Weights of a small transformer language model: 397M tokens.
Each number is 200 + 40 x the weight over its row's rms, rounded and kept within 0 to 999. Layers, rows and columns count from 0. The size before them is the row's rms in percent of the matrix's.

# layer 3 MLP up, 1024x256, rms 0.0532, rows 70-88, columns 0-127
098,194,210,286,115,233,241,170,113,254,242,207,242,189,169,280,188,183,218,245,173,249,185,245,213,218,185,234,136,191,198,255,186,125,206,199,256,189,127,194,176,166,149,204,251,190,205,100,174,226,172,220,226,223,211,234,223,256,212,266,236,247,164,183,196,140,201,174,197,211,181,248,200,231,221,141,229,145,245,218,216,208,73,212,226,219,184,203,125,254,217,153,207,150,172,229,298,180,169,234,192,151,203,271,206,212,243,241,256,178,244,180,188,175,175,196,188,223,207,180,245,208,271,120,208,259,251,295,193
103,154,194,167,193,209,197,214,194,260,195,125,187,146,205,250,193,228,174,176,281,196,227,182,154,228,148,221,248,211,112,153,225,196,153,190,170,169,189,206,216,227,238,214,256,270,221,233,179,177,208,186,227,274,205,170,255,188,198,136,299,145,251,242,177,167,140,237,183,205,151,249,147,205,194,244,208,209,90,143,220,259,189,81,177,244,154,242,261,197,189,234,174,263,171,176,161,197,274,193,175,250,199,225,167,220,103,183,140,209,158,222,120,193,156,210,198,204,199,160,293,197,216,145,138,286,210,183,246
114,217,284,125,203,183,213,247,140,200,185,153,166,136,232,185,173,179,209,201,178,261,208,190,195,181,228,119,179,222,254,222,128,187,180,139,219,235,265,186,173,234,166,165,149,157,180,185,204,183,186,186,214,264,220,178,156,226,100,199,156,197,214,194,189,206,246,190,248,239,180,219,271,208,165,242,117,214,203,244,209,223,223,192,145,152,286,205,239,263,157,247,203,155,231,171,97,227,207,324,162,223,285,204,155,111,182,204,148,174,245,202,109,164,122,226,253,211,184,219,212,188,229,196,216,210,174,143,182
102,185,299,139,184,226,244,167,164,210,181,166,279,124,218,169,219,218,138,162,190,219,142,208,186,208,264,197,149,218,212,233,127,195,249,222,141,197,170,215,190,172,213,203,174,206,269,229,199,271,156,226,150,216,169,159,107,140,236,205,213,242,220,164,215,289,147,164,176,158,138,163,238,143,219,161,197,146,256,196,222,252,180,163,209,156,294,197,212,184,204,230,168,225,165,131,219,177,169,236,208,230,194,137,151,183,157,217,263,116,255,107,263,156,214,202,167,198,220,192,208,203,199,170,271,175,147,181,207
099,236,230,244,239,157,194,220,221,190,241,306,263,162,201,216,187,172,277,272,173,232,146,207,208,194,159,259,225,129,157,253,249,224,307,175,212,208,198,289,151,307,178,123,172,206,235,145,190,246,191,170,284,192,198,260,188,111,162,213,219,245,184,299,231,130,192,210,202,133,167,238,176,166,242,134,157,273,224,175,236,277,184,170,179,226,170,219,228,190,171,184,195,262,183,194,182,211,139,163,186,242,200,169,223,116,221,193,263,233,271,256,215,199,147,114,177,169,203,178,246,140,217,183,238,261,201,236,184
097,215,139,207,191,290,174,200,209,216,88,202,169,248,235,136,227,215,203,233,249,193,233,211,175,252,232,181,208,217,260,251,218,203,192,169,166,82,220,195,188,103,163,196,200,229,232,152,229,245,212,172,215,177,233,173,187,187,170,95,145,230,198,155,171,130,171,212,272,151,159,231,246,196,268,163,165,204,181,216,238,186,244,239,214,157,151,233,109,202,224,209,240,120,192,211,186,258,214,220,202,173,266,300,236,216,217,227,246,194,225,240,251,200,245,278,206,186,178,270,172,214,217,206,252,181,198,173,166
096,166,175,213,203,271,201,206,175,228,197,212,181,213,263,173,205,160,220,158,170,186,220,205,289,230,164,218,248,185,165,200,208,215,104,210,227,229,198,215,226,175,199,203,258,222,130,143,211,156,239,112,166,202,207,168,247,214,246,142,251,207,257,226,272,281,171,254,195,276,239,240,207,197,164,265,231,272,201,181,187,230,208,199,173,179,213,107,247,279,180,226,206,261,215,140,243,284,158,280,246,235,115,212,241,108,187,208,146,273,183,255,208,122,260,171,210,181,208,151,139,217,186,247,176,232,209,253,255
097,265,161,282,179,127,240,199,243,221,257,158,179,235,149,177,121,199,202,195,145,285,186,166,220,226,203,157,189,191,249,233,141,242,233,275,204,174,204,246,222,182,170,161,218,183,148,219,181,160,158,134,150,192,157,198,187,273,250,234,151,180,280,176,207,261,190,143,147,220,225,141,171,215,185,208,223,258,218,174,251,251,244,191,177,158,220,157,146,243,243,210,162,166,214,256,129,173,213,187,272,233,168,124,178,235,212,264,208,250,220,202,97,187,237,226,212,162,148,288,200,155,210,226,183,209,176,181,217
097,150,201,237,223,194,231,149,134,141,204,273,210,175,235,151,150,229,288,156,197,166,199,221,143,185,148,164,165,266,193,231,146,172,171,177,187,222,206,111,218,234,248,100,154,202,147,177,250,199,156,158,196,226,207,175,227,151,214,152,146,209,191,257,234,106,248,147,237,206,182,208,150,279,259,187,167,235,208,211,188,223,218,174,198,201,180,207,214,220,207,158,195,239,164,286,161,188,155,194,199,200,206,209,198,186,270,271,206,123,224,236,165,204,172,202,255,211,235,208,195,224,190,202,170,215,189,285,154
102,222,200,186,234,171,175,216,199,203,263,165,159,145,176,201,239,199,234,244,163,236,243,201,236,197,194,205,202,205,209,157,218,142,147,163,230,210,152,198,157,222,196,153,248,203,178,192,199,342,173,232,205,261,198,203,209,210,269,199,256,229,136,235,209,189,205,230,195,260,242,141,231,183,225,192,186,231,167,253,209,168,219,120,273,267,273,161,187,218,156,181,285,236,233,242,115,166,223,209,170,211,239,194,224,266,244,153,164,264,236,166,98,184,191,173,194,214,205,224,307,185,159,217,239,172,205,180,217
096,205,249,232,168,238,208,163,158,213,132,193,219,159,248,159,127,262,242,203,172,145,246,168,150,178,268,164,156,212,259,257,250,196,206,176,137,217,210,168,207,227,223,245,139,248,244,255,234,142,185,113,169,215,87,218,255,199,295,189,217,181,138,135,167,125,190,188,146,196,168,210,147,114,267,216,245,145,237,194,142,187,166,192,209,102,216,240,211,182,129,238,180,245,229,258,227,226,182,210,193,123,194,190,137,237,214,224,155,198,168,210,208,182,203,260,199,157,214,211,222,259,225,168,213,187,155,190,208
096,219,138,244,243,149,276,245,194,240,215,177,238,251,210,174,227,196,221,176,173,253,174,210,224,229,223,244,193,194,206,202,246,147,210,223,253,181,187,200,178,132,187,201,220,161,197,181,193,209,208,151,218,234,158,177,252,200,221,168,207,182,207,173,167,297,212,217,198,212,170,209,144,202,215,211,204,183,250,221,192,251,203,196,254,188,193,100,191,198,168,252,160,213,182,191,281,270,264,234,224,202,208,166,187,196,170,249,269,292,198,233,215,199,191,223,113,244,170,248,252,237,253,172,149,223,147,251,185
101,137,198,176,183,190,96,153,208,193,264,165,151,199,200,210,230,209,193,211,257,223,132,217,129,167,226,231,185,165,227,228,235,193,162,158,172,92,221,203,180,173,197,210,196,188,270,189,174,202,218,237,254,136,186,169,121,190,191,142,178,204,262,75,224,250,147,178,166,199,182,198,128,227,217,186,156,151,198,244,218,194,202,208,243,157,239,243,210,144,178,203,212,166,249,153,259,239,180,190,262,182,219,210,186,153,147,174,221,207,236,155,185,111,110,184,211,171,238,292,190,192,176,258,157,215,193,169,228
100,235,151,131,217,256,228,244,235,194,195,252,218,226,172,260,143,240,193,155,226,176,254,184,147,238,163,269,196,260,172,165,168,251,217,174,290,237,143,148,161,186,204,262,206,156,258,225,243,219,217,193,201,180,153,191,218,231,235,208,168,259,207,221,228,222,215,223,250,199,214,212,173,184,184,173,136,140,156,231,195,186,141,197,197,93,123,201,180,166,224,153,196,224,153,196,250,194,184,134,211,156,220,196,290,212,201,158,174,219,174,169,188,265,207,128,193,169,213,211,191,227,89,111,185,218,254,227,160
102,212,237,270,257,243,211,171,163,155,217,205,257,160,173,207,256,192,187,292,185,165,189,183,207,219,191,227,207,158,204,181,238,236,155,244,257,192,155,186,183,198,192,209,238,186,214,136,247,197,238,248,194,267,119,178,222,173,160,233,172,165,197,193,152,253,234,225,240,265,187,240,117,199,252,263,298,207,294,197,199,242,143,147,225,131,195,294,208,169,248,255,189,184,151,160,190,214,176,214,210,170,265,205,184,247,174,242,210,120,127,223,257,149,202,166,141,284,173,181,217,145,147,222,204,163,253,239,226
094,229,229,216,159,182,222,232,204,193,197,251,230,140,203,213,203,249,255,210,273,166,259,235,191,223,243,235,162,189,207,215,201,247,219,167,193,228,211,185,268,248,191,185,156,182,113,158,217,245,117,223,222,270,182,203,215,227,217,245,238,141,217,177,183,226,208,188,137,193,195,90,233,252,167,211,162,182,219,205,187,135,159,235,160,216,228,180,198,180,222,149,174,159,222,199,203,233,207,215,237,228,220,76,202,231,229,190,220,201,162,210,237,125,256,182,251,198,232,244,147,174,137,220,233,134,208,242,205
110,172,170,204,230,191,226,240,197,226,140,242,291,177,176,244,214,215,269,182,195,192,145,209,181,170,180,201,134,212,138,240,213,231,160,213,232,221,196,144,202,252,141,181,215,235,131,275,209,248,223,167,255,246,157,188,162,177,263,190,176,164,288,185,171,140,167,168,206,196,199,216,165,214,248,211,212,203,244,178,221,126,272,254,261,235,211,238,211,279,159,219,159,192,125,216,191,231,234,194,194,200,229,215,190,295,114,165,189,244,87,250,207,178,243,158,174,190,238,163,209,218,199,120,178,174,316,209,235
102,237,256,222,219,169,173,197,202,167,243,292,229,215,158,96,163,154,221,251,207,182,213,167,182,196,278,165,195,219,235,191,170,188,170,195,219,215,181,223,255,181,159,174,218,195,194,229,241,249,148,194,211,216,187,199,179,210,229,190,198,225,245,256,143,115,187,257,196,192,220,162,240,169,166,219,221,160,232,224,151,228,200,135,179,231,233,223,182,144,215,152,267,141,244,199,199,167,217,237,257,240,148,194,149,214,129,166,219,169,230,214,156,129,147,176,138,111,165,233,250,226,150,208,275,131,171,247,168
103,224,161,196,235,232,221,213,227,168,199,142,152,123,225,196,280,253,231,154,194,202,235,203,276,276,211,194,212,240,176,238,202,160,141,213,147,186,142,255,204,176,242,221,229,133,228,208,206,105,222,162,147,187,232,226,219,217,131,151,253,245,235,240,161,249,161,210,215,183,275,265,229,247,183,168,196,150,82,133,219,215,179,219,201,218,142,212,194,220,218,104,132,209,160,184,156,195,152,252,191,136,220,229,181,201,157,164,202,159,236,77,224,201,293,169,215,209,215,111,154,265,166,206,211,255,224,128,210
# layer 3 MLP down (transposed), 1024x256, rms 0.0458, rows 70-87, columns 0-127
098,138,187,185,167,215,203,138,295,234,189,208,140,182,67,225,234,164,135,212,198,206,159,216,176,214,237,254,142,223,263,253,186,255,168,207,226,198,176,198,185,284,181,240,135,123,206,191,146,244,177,238,203,175,209,169,172,189,182,170,250,233,226,212,194,134,242,238,297,220,210,282,202,203,211,155,236,168,271,252,171,203,224,180,158,175,224,170,108,224,234,195,192,164,201,191,228,193,140,149,212,147,251,275,180,240,213,183,161,120,215,145,176,252,202,234,227,245,232,141,183,197,182,143,254,184,235,201,220
102,198,233,183,144,219,185,262,241,219,199,242,171,156,235,221,217,209,182,159,189,211,179,153,213,224,164,157,240,198,267,206,242,132,225,188,146,158,143,209,307,201,227,212,199,259,215,235,225,180,165,167,198,265,242,196,241,267,182,148,226,128,198,165,183,106,195,211,224,140,220,258,141,172,150,122,248,213,290,125,123,180,201,162,189,209,239,179,222,218,203,226,246,213,280,286,186,272,175,171,228,219,248,238,182,110,160,204,215,228,199,199,147,185,205,239,282,148,277,162,255,180,247,196,156,269,199,181,191
108,208,199,171,158,209,235,244,158,184,193,255,242,159,205,170,188,238,191,128,178,282,194,184,184,171,205,139,205,180,170,174,180,154,179,234,168,179,178,192,273,233,186,189,138,226,159,219,193,151,143,224,219,232,138,175,228,182,174,282,207,209,215,213,168,206,230,214,273,178,201,240,227,228,184,241,174,191,195,244,210,237,203,219,247,207,265,237,215,161,173,227,227,199,194,163,195,210,196,227,233,133,217,169,179,208,237,236,203,165,230,173,182,191,211,175,250,106,157,222,160,206,240,237,185,143,154,168,251
102,201,223,191,185,203,183,124,216,199,195,140,203,168,291,141,138,234,228,148,178,242,190,226,237,262,241,121,165,179,218,279,250,140,227,140,187,205,214,203,251,169,165,167,239,197,116,207,216,185,186,191,161,233,134,211,130,223,245,188,270,140,250,175,191,135,137,185,202,218,246,202,171,164,150,216,189,143,190,180,200,188,169,246,186,168,257,200,244,147,236,219,234,196,202,162,199,227,145,179,223,194,171,239,161,183,140,233,163,162,154,262,168,162,197,216,197,201,209,227,225,276,263,253,267,119,263,187,247
102,189,144,230,188,225,145,218,170,190,123,258,188,196,243,155,280,254,296,201,109,196,131,187,180,223,192,252,239,142,146,136,141,162,179,265,195,168,208,253,232,219,241,238,199,156,178,248,187,137,130,200,212,212,222,222,117,132,182,209,242,217,196,138,225,175,247,197,105,233,216,154,144,217,134,167,150,201,214,168,195,135,102,197,151,150,189,204,301,151,180,169,172,199,258,237,216,151,186,146,242,219,224,223,186,227,254,219,169,213,177,181,154,243,190,221,187,269,181,255,147,143,271,240,273,239,186,222,177
096,228,171,224,196,208,157,214,245,140,205,168,181,242,165,137,213,149,165,179,200,231,191,200,192,192,229,194,193,147,215,128,224,268,229,174,193,176,195,235,226,168,253,215,245,238,188,189,242,132,168,215,178,291,252,134,94,292,216,173,200,141,234,255,172,180,161,224,188,260,188,190,147,157,249,166,194,209,129,206,243,151,226,235,240,188,173,218,123,232,209,149,163,215,187,249,195,199,196,209,218,185,207,219,216,213,187,210,258,169,217,194,203,223,165,111,154,330,268,236,206,237,219,181,262,215,139,207,143
096,189,156,174,214,201,147,165,211,209,227,176,244,142,186,201,283,171,171,206,201,231,218,204,134,311,210,177,147,203,240,193,247,240,215,169,198,161,189,205,239,229,160,186,240,245,214,212,207,239,164,238,197,295,241,205,218,226,187,185,280,228,235,272,202,192,279,165,211,134,172,235,241,214,162,209,173,178,157,223,165,138,166,292,158,185,189,239,200,234,186,192,207,232,153,183,199,176,195,239,225,169,193,236,237,262,201,214,205,160,228,221,245,203,166,225,161,140,174,198,139,222,239,203,210,200,168,171,196
099,228,228,113,179,209,195,133,205,196,196,248,255,180,223,209,200,214,213,182,133,176,258,225,211,307,227,242,192,140,142,196,185,116,231,111,237,279,223,194,197,255,124,161,176,173,176,180,185,183,181,258,104,212,207,156,222,174,249,229,144,204,122,197,174,243,284,189,289,177,169,185,143,249,169,185,240,241,167,212,181,174,184,205,236,111,209,275,245,220,201,205,247,185,170,167,237,127,192,193,154,241,243,184,246,239,168,200,150,202,256,301,232,272,238,220,202,160,154,215,226,251,238,215,200,153,247,163,182
099,189,237,253,138,178,195,110,152,213,225,205,187,261,213,202,155,201,143,151,189,182,266,225,199,207,140,196,139,153,137,167,169,215,172,190,141,200,241,186,155,182,163,187,172,188,182,218,268,239,260,223,201,214,190,123,158,198,263,185,207,247,214,268,245,213,229,211,164,199,199,256,158,174,229,273,232,207,237,192,251,217,244,157,136,214,186,184,220,204,187,222,154,184,184,219,135,147,105,162,243,245,205,230,228,130,224,179,248,153,289,224,209,218,248,210,177,222,148,163,229,139,211,152,186,249,176,271,173
105,116,210,212,216,213,187,138,141,269,196,183,283,236,219,196,220,208,206,182,173,150,164,220,142,274,273,134,123,264,211,242,148,170,170,237,218,149,177,240,220,188,262,222,220,129,189,229,198,165,215,158,166,175,221,226,219,191,175,205,218,197,267,238,152,204,180,235,217,232,177,218,229,179,146,286,212,257,282,133,239,224,185,209,145,205,222,195,181,230,225,227,176,197,170,225,147,222,171,207,176,227,252,263,196,180,220,199,246,171,274,190,260,218,186,225,153,220,254,195,131,200,201,227,201,174,126,250,249
098,180,174,260,224,159,200,167,136,287,184,203,237,186,206,166,176,222,201,222,167,115,209,310,161,162,189,232,189,186,227,194,236,198,173,242,224,172,211,150,209,175,218,143,190,148,188,143,172,169,166,234,187,91,221,184,183,215,174,265,239,200,160,145,225,208,148,148,213,172,157,197,250,214,207,226,239,210,184,179,228,199,206,241,183,168,225,202,86,226,203,106,193,221,173,199,250,176,199,172,149,179,180,189,201,141,115,205,244,202,94,168,159,211,154,151,195,133,162,150,186,181,202,177,226,195,144,182,140
100,165,213,168,139,237,199,268,183,194,144,209,222,94,151,229,219,166,244,182,174,304,185,165,218,243,196,228,196,187,201,198,186,168,186,242,276,211,168,182,172,157,238,207,227,229,200,222,219,226,206,208,256,179,172,214,181,197,213,228,147,242,277,143,153,219,126,169,171,185,186,173,211,218,202,185,260,209,229,242,276,268,219,191,219,127,205,173,300,229,208,227,223,158,215,193,243,224,246,165,187,196,236,218,211,223,180,111,201,235,163,137,174,206,174,265,224,173,238,225,140,189,194,170,247,164,230,128,257
100,177,169,160,170,278,210,175,179,201,162,211,191,264,137,209,181,281,258,224,224,177,197,195,196,136,164,220,163,176,231,267,264,278,177,239,242,165,160,261,148,218,231,170,194,136,236,253,182,208,174,193,181,160,271,255,149,164,155,149,190,228,312,201,223,174,156,233,225,226,166,186,220,160,194,208,176,224,271,224,244,186,226,131,260,239,164,133,239,181,234,141,185,242,213,178,248,263,214,229,198,163,201,174,174,188,242,247,243,193,148,300,187,242,133,147,209,246,167,223,180,258,199,156,151,207,245,203,142
101,231,206,231,164,191,188,190,194,221,226,216,172,227,195,296,280,186,189,179,181,188,178,223,181,161,145,246,208,234,169,171,167,241,198,212,246,266,229,255,209,191,244,225,225,155,222,157,238,272,182,97,199,165,187,173,194,177,265,271,130,219,208,239,174,197,272,183,236,224,173,210,254,229,186,153,154,128,204,228,176,189,193,151,192,163,171,208,172,103,204,183,152,255,187,215,170,210,184,112,234,181,205,200,208,255,178,167,177,230,119,143,195,276,256,162,144,175,273,200,195,197,164,167,217,151,263,208,216
101,190,154,166,165,225,121,165,173,246,251,217,198,222,171,208,216,228,176,197,220,313,196,144,117,222,145,200,223,152,196,198,164,265,160,221,163,152,207,174,237,231,186,203,227,237,201,216,151,259,258,212,238,186,196,194,231,245,226,167,263,253,231,215,173,225,202,157,155,200,178,212,146,229,197,230,256,227,177,231,183,228,161,266,214,169,185,165,232,257,234,173,252,164,244,183,206,185,144,163,204,241,250,225,206,155,219,231,190,234,156,189,236,228,214,155,194,201,206,176,126,219,231,210,219,192,212,188,237
093,204,292,188,168,208,201,217,135,123,211,234,184,126,105,198,222,185,280,244,148,163,223,240,192,235,102,215,238,199,196,237,222,226,241,232,257,174,228,230,130,232,238,176,290,191,135,174,180,240,196,229,221,221,235,121,247,185,242,237,171,188,165,192,229,217,229,148,199,202,166,163,217,182,185,187,151,250,163,213,206,263,235,121,117,235,187,188,227,204,215,81,202,299,170,270,235,186,195,239,190,232,159,139,206,185,186,189,175,239,262,182,221,159,224,221,113,143,193,236,207,251,182,149,154,239,179,197,221
113,169,198,177,79,162,172,246,227,164,156,174,158,232,195,215,149,230,204,164,157,206,135,287,186,248,244,199,154,156,191,165,261,225,219,223,204,235,252,265,264,215,206,209,162,218,213,160,241,218,174,222,277,224,189,220,79,227,322,201,124,237,206,226,115,247,133,154,268,222,212,199,215,178,247,202,166,285,279,216,204,213,211,203,239,250,272,225,243,188,176,186,213,206,156,246,172,200,110,225,151,227,204,193,239,303,123,239,235,214,224,174,202,260,249,204,179,159,207,160,181,170,151,192,135,138,153,133,163
101,230,186,196,205,237,221,214,200,185,178,211,168,171,114,134,239,146,279,231,175,158,155,175,171,195,256,183,218,215,273,224,216,195,234,167,190,193,257,147,231,153,174,221,244,221,246,205,240,201,148,211,211,163,273,167,259,215,257,168,254,213,155,229,204,223,219,201,148,208,167,275,281,227,163,121,219,154,134,199,192,196,270,184,177,178,233,226,158,234,242,225,169,162,241,189,205,152,197,172,230,182,146,167,134,234,168,183,244,145,216,224,240,212,255,218,209,175,226,219,214,231,221,169,206,164,229,173,253
# layer 3 MLP gate, 1024x256, rms 0.0548, rows 71-88, columns 0-127
102,138,162,242,200,268,162,136,242,164,146,246,152,228,216,135,146,260,230,190,261,142,204,243,254,285,232,225,258,206,222,183,242,183,267,202,241,217,164,220,212,217,178,230,174,246,195,236,228,211,191,185,170,200,247,172,142,291,156,173,236,194,152,250,186,180,288,212,325,227,154,264,139,242,190,214,241,207,181,193,190,139,193,223,208,168,210,168,221,204,210,222,242,173,204,253,184,181,167,188,193,151,209,278,273,192,268,209,255,236,176,274,293,210,198,213,180,242,194,216,212,248,191,229,162,146,188,162,144
114,186,164,283,240,214,90,210,186,94,186,204,181,183,222,129,178,227,151,179,128,119,207,177,178,199,213,221,181,233,154,185,192,216,65,180,227,179,133,240,142,192,220,182,270,194,244,167,204,283,220,206,100,161,234,188,163,185,208,189,219,229,277,171,212,197,141,215,203,219,196,186,150,184,216,198,257,163,216,140,200,245,133,171,179,221,140,180,208,183,203,117,194,194,191,206,261,135,209,140,203,276,237,204,214,211,225,164,162,200,166,190,225,277,215,202,96,245,223,206,280,214,202,180,220,161,232,167,247
104,201,159,238,227,204,177,219,196,178,215,201,200,250,245,227,228,175,137,222,249,158,165,168,183,227,214,264,196,241,207,266,187,251,165,232,171,197,210,124,120,155,207,181,149,226,258,145,232,137,121,206,120,194,215,186,239,231,177,270,188,168,185,215,219,232,165,145,155,171,125,174,222,206,216,151,219,193,208,142,232,180,151,244,172,145,173,217,192,145,227,204,146,171,114,228,200,153,203,222,219,170,211,193,94,237,169,188,261,185,246,178,247,189,213,250,140,144,179,189,198,176,207,245,211,173,181,182,170
101,225,242,266,230,239,259,252,131,154,241,126,126,313,250,240,260,251,176,167,220,182,156,197,216,215,159,222,213,186,209,98,174,189,198,262,157,235,174,244,175,184,164,253,278,167,175,210,244,228,217,198,242,230,241,177,194,227,202,198,211,295,212,243,210,119,172,166,226,216,166,282,235,200,140,179,267,224,148,242,125,164,176,174,175,166,223,228,252,170,212,198,185,208,153,227,190,194,319,231,234,100,165,199,258,187,190,248,175,236,214,147,179,209,157,188,226,152,172,229,162,233,203,199,196,220,199,156,158
102,184,233,162,191,202,163,220,217,115,169,196,161,240,168,223,206,226,158,199,223,185,221,172,175,157,201,238,164,249,131,206,236,247,212,139,217,179,251,251,245,239,225,233,218,285,186,159,199,271,222,211,183,185,212,162,251,252,125,220,232,213,242,192,153,166,173,180,217,236,225,201,102,172,275,195,267,267,128,235,204,207,230,195,129,255,156,280,203,169,234,171,218,158,240,189,256,158,210,160,132,214,202,221,241,194,222,193,210,246,256,175,230,210,256,220,222,208,226,158,231,203,174,231,174,133,221,222,180
092,226,196,173,217,217,178,200,224,186,210,154,260,227,154,208,128,93,180,180,214,205,271,172,198,184,252,180,214,260,237,162,142,282,227,177,237,207,204,239,230,163,182,262,190,181,216,196,207,246,214,182,210,243,213,146,141,159,337,158,239,119,267,161,226,225,268,201,200,198,222,214,220,231,180,196,244,208,260,177,116,168,192,156,161,115,161,183,253,211,194,124,173,263,134,218,263,264,244,220,204,215,140,160,208,158,233,238,260,209,164,190,284,210,234,202,127,184,223,211,225,252,280,248,213,211,151,238,176
094,221,231,237,142,230,204,229,217,256,190,306,179,195,168,174,72,174,204,172,164,166,171,202,161,265,198,192,142,231,220,244,195,222,173,232,273,127,265,191,158,272,246,270,221,178,205,270,247,250,209,230,235,126,174,222,166,225,99,173,215,150,229,189,293,252,162,228,154,245,264,221,195,182,218,201,177,171,171,230,195,169,208,173,266,235,212,131,153,158,167,207,231,187,179,266,188,175,168,189,247,240,169,211,206,125,223,171,124,257,131,129,249,118,193,168,162,152,183,222,141,221,193,174,177,249,231,221,226
100,240,101,273,163,186,100,196,181,196,237,179,236,270,157,214,223,180,152,161,258,138,171,201,194,197,191,183,143,221,147,257,176,287,183,188,159,288,215,225,212,184,172,199,170,178,222,171,164,232,193,193,230,168,212,171,145,156,199,203,191,141,199,211,146,238,173,208,238,184,166,126,239,253,170,218,202,230,140,159,143,263,209,183,196,240,192,214,200,187,195,154,196,205,271,169,213,258,252,189,165,208,162,258,193,195,214,150,233,187,206,208,125,166,223,162,182,152,234,189,229,249,227,252,147,192,167,178,204
106,144,150,170,230,175,189,190,207,88,177,148,179,185,153,261,186,249,226,100,185,192,184,270,260,169,252,231,176,183,131,188,229,244,136,204,207,200,185,208,163,225,222,170,223,235,190,151,212,210,218,212,232,228,223,230,160,176,257,250,114,196,169,144,220,268,210,280,212,111,146,235,220,194,271,229,224,131,229,186,146,151,131,179,299,170,225,198,181,136,263,231,219,177,220,249,198,204,203,180,167,149,216,188,122,200,217,206,196,201,141,148,196,170,235,135,210,169,174,206,202,251,240,244,195,240,216,175,173
100,136,209,193,215,235,193,251,201,187,71,207,219,215,156,179,162,181,232,147,153,184,202,206,238,250,230,262,242,117,166,207,183,228,192,271,220,225,182,110,138,234,125,236,201,226,200,172,158,154,247,186,259,184,146,295,189,243,290,198,206,93,291,206,216,207,227,207,276,229,225,212,248,242,214,232,148,175,184,239,234,165,190,190,156,186,139,216,156,209,188,249,152,224,226,144,206,210,155,113,230,208,162,255,222,215,146,185,249,240,224,192,179,218,168,172,157,189,201,187,119,237,206,204,144,156,178,239,206
094,137,253,168,186,236,132,222,142,239,215,196,164,159,235,197,170,189,162,200,136,145,190,198,159,255,188,172,182,98,204,160,300,150,221,197,171,207,232,173,219,240,112,275,186,263,254,246,231,114,138,172,205,240,156,228,208,204,175,244,279,204,153,180,270,163,245,241,281,136,206,153,266,195,252,251,194,141,167,264,168,204,194,188,245,195,255,221,226,148,213,207,292,188,227,217,163,214,172,182,133,192,206,236,232,211,191,169,210,169,237,220,185,168,189,155,161,220,280,221,166,161,166,251,188,176,276,169,169
106,178,258,158,104,259,210,142,119,227,161,183,221,258,138,208,209,182,176,224,174,230,248,204,189,296,228,178,208,213,233,239,255,209,194,194,179,175,222,142,200,141,282,235,206,139,194,209,202,260,207,211,289,204,231,214,276,191,158,143,190,256,180,202,261,219,234,248,158,208,230,91,170,152,208,219,214,220,177,182,273,181,154,132,257,271,91,153,156,156,167,143,210,191,181,202,161,185,102,212,194,274,187,215,236,195,222,231,153,180,160,223,130,249,184,189,185,118,118,159,160,205,248,173,215,204,227,152,126
100,114,218,326,208,251,177,181,108,259,179,212,187,198,231,136,250,240,210,184,161,180,200,202,220,175,236,171,206,212,272,215,215,184,127,248,153,206,241,249,187,139,142,163,208,223,219,192,181,192,163,209,237,188,252,166,168,183,208,170,228,182,241,216,247,156,179,169,246,187,187,183,213,208,198,253,268,223,271,150,177,220,187,63,136,219,151,150,292,151,235,188,216,184,178,322,244,192,222,211,180,218,156,152,255,173,173,206,213,232,187,182,299,226,209,198,187,161,227,163,159,152,230,238,224,134,194,179,235
101,214,215,212,214,152,211,220,125,226,228,100,227,217,160,191,221,177,221,220,221,238,225,178,201,258,248,206,105,182,161,123,97,253,229,158,127,211,163,271,190,178,201,174,166,257,265,194,146,148,160,133,138,200,244,204,178,196,235,207,240,165,162,191,221,258,139,240,148,169,223,162,171,188,228,179,156,151,143,189,225,150,244,188,181,212,263,193,185,171,241,162,271,199,157,163,202,193,217,250,185,178,203,185,188,206,222,192,168,280,301,212,146,193,216,199,278,200,224,135,241,251,164,184,202,189,191,135,185
093,223,172,257,243,204,201,196,237,182,167,185,207,227,209,151,139,216,196,212,166,169,115,242,180,203,156,134,247,211,210,209,124,127,239,152,207,248,123,134,172,225,220,154,125,191,179,285,203,175,184,157,259,83,227,110,253,144,224,181,195,192,249,213,133,199,204,218,239,227,171,160,208,171,226,197,212,137,189,149,170,184,205,184,160,259,200,232,184,215,169,160,229,191,202,190,167,195,231,168,127,141,187,161,133,179,258,188,258,176,145,219,198,202,195,231,183,237,222,202,143,157,265,135,205,182,189,161,138
111,224,185,201,231,189,236,204,153,212,208,170,182,150,210,158,184,192,222,187,209,202,187,193,186,191,218,187,177,135,214,253,171,248,211,205,139,270,189,276,223,196,192,184,232,226,263,138,173,189,178,233,209,202,193,210,159,168,196,187,152,169,245,289,158,165,270,221,281,163,186,256,235,141,260,272,246,201,200,196,231,232,179,164,203,159,244,175,217,124,180,192,227,176,273,195,192,153,135,185,247,189,199,180,187,256,190,219,205,206,210,181,176,202,227,85,212,159,141,257,115,176,207,174,192,155,254,157,212
099,180,236,252,202,171,237,194,235,159,231,219,202,219,185,196,246,118,172,201,172,150,100,233,179,147,224,235,238,203,161,242,191,144,266,205,239,174,265,206,219,189,214,220,157,268,261,230,231,186,188,215,205,214,234,236,232,167,257,113,252,149,199,162,141,126,115,238,195,147,179,181,171,201,177,203,245,171,178,159,225,235,279,199,256,216,128,179,181,188,214,228,167,163,169,203,252,265,198,251,218,172,144,208,202,245,194,217,180,211,155,251,234,226,169,193,176,170,189,191,185,217,220,219,212,208,244,208,141
102,217,224,126,154,220,193,208,225,194,180,117,223,180,179,231,239,213,184,210,190,174,162,208,212,237,177,250,151,174,121,241,107,148,227,267,208,185,184,220,191,152,237,201,199,205,198,248,206,185,143,169,173,183,159,232,101,165,196,253,246,301,243,263,203,139,222,183,244,202,206,153,276,162,180,204,159,226,221,198,241,177,200,139,194,184,236,224,203,265,173,126,167,235,207,178,224,228,178,201,197,196,283,185,236,178,195,246,166,209,194,154,203,180,221,150,152,173,235,199,199,204,188,185,223,159,261,171,204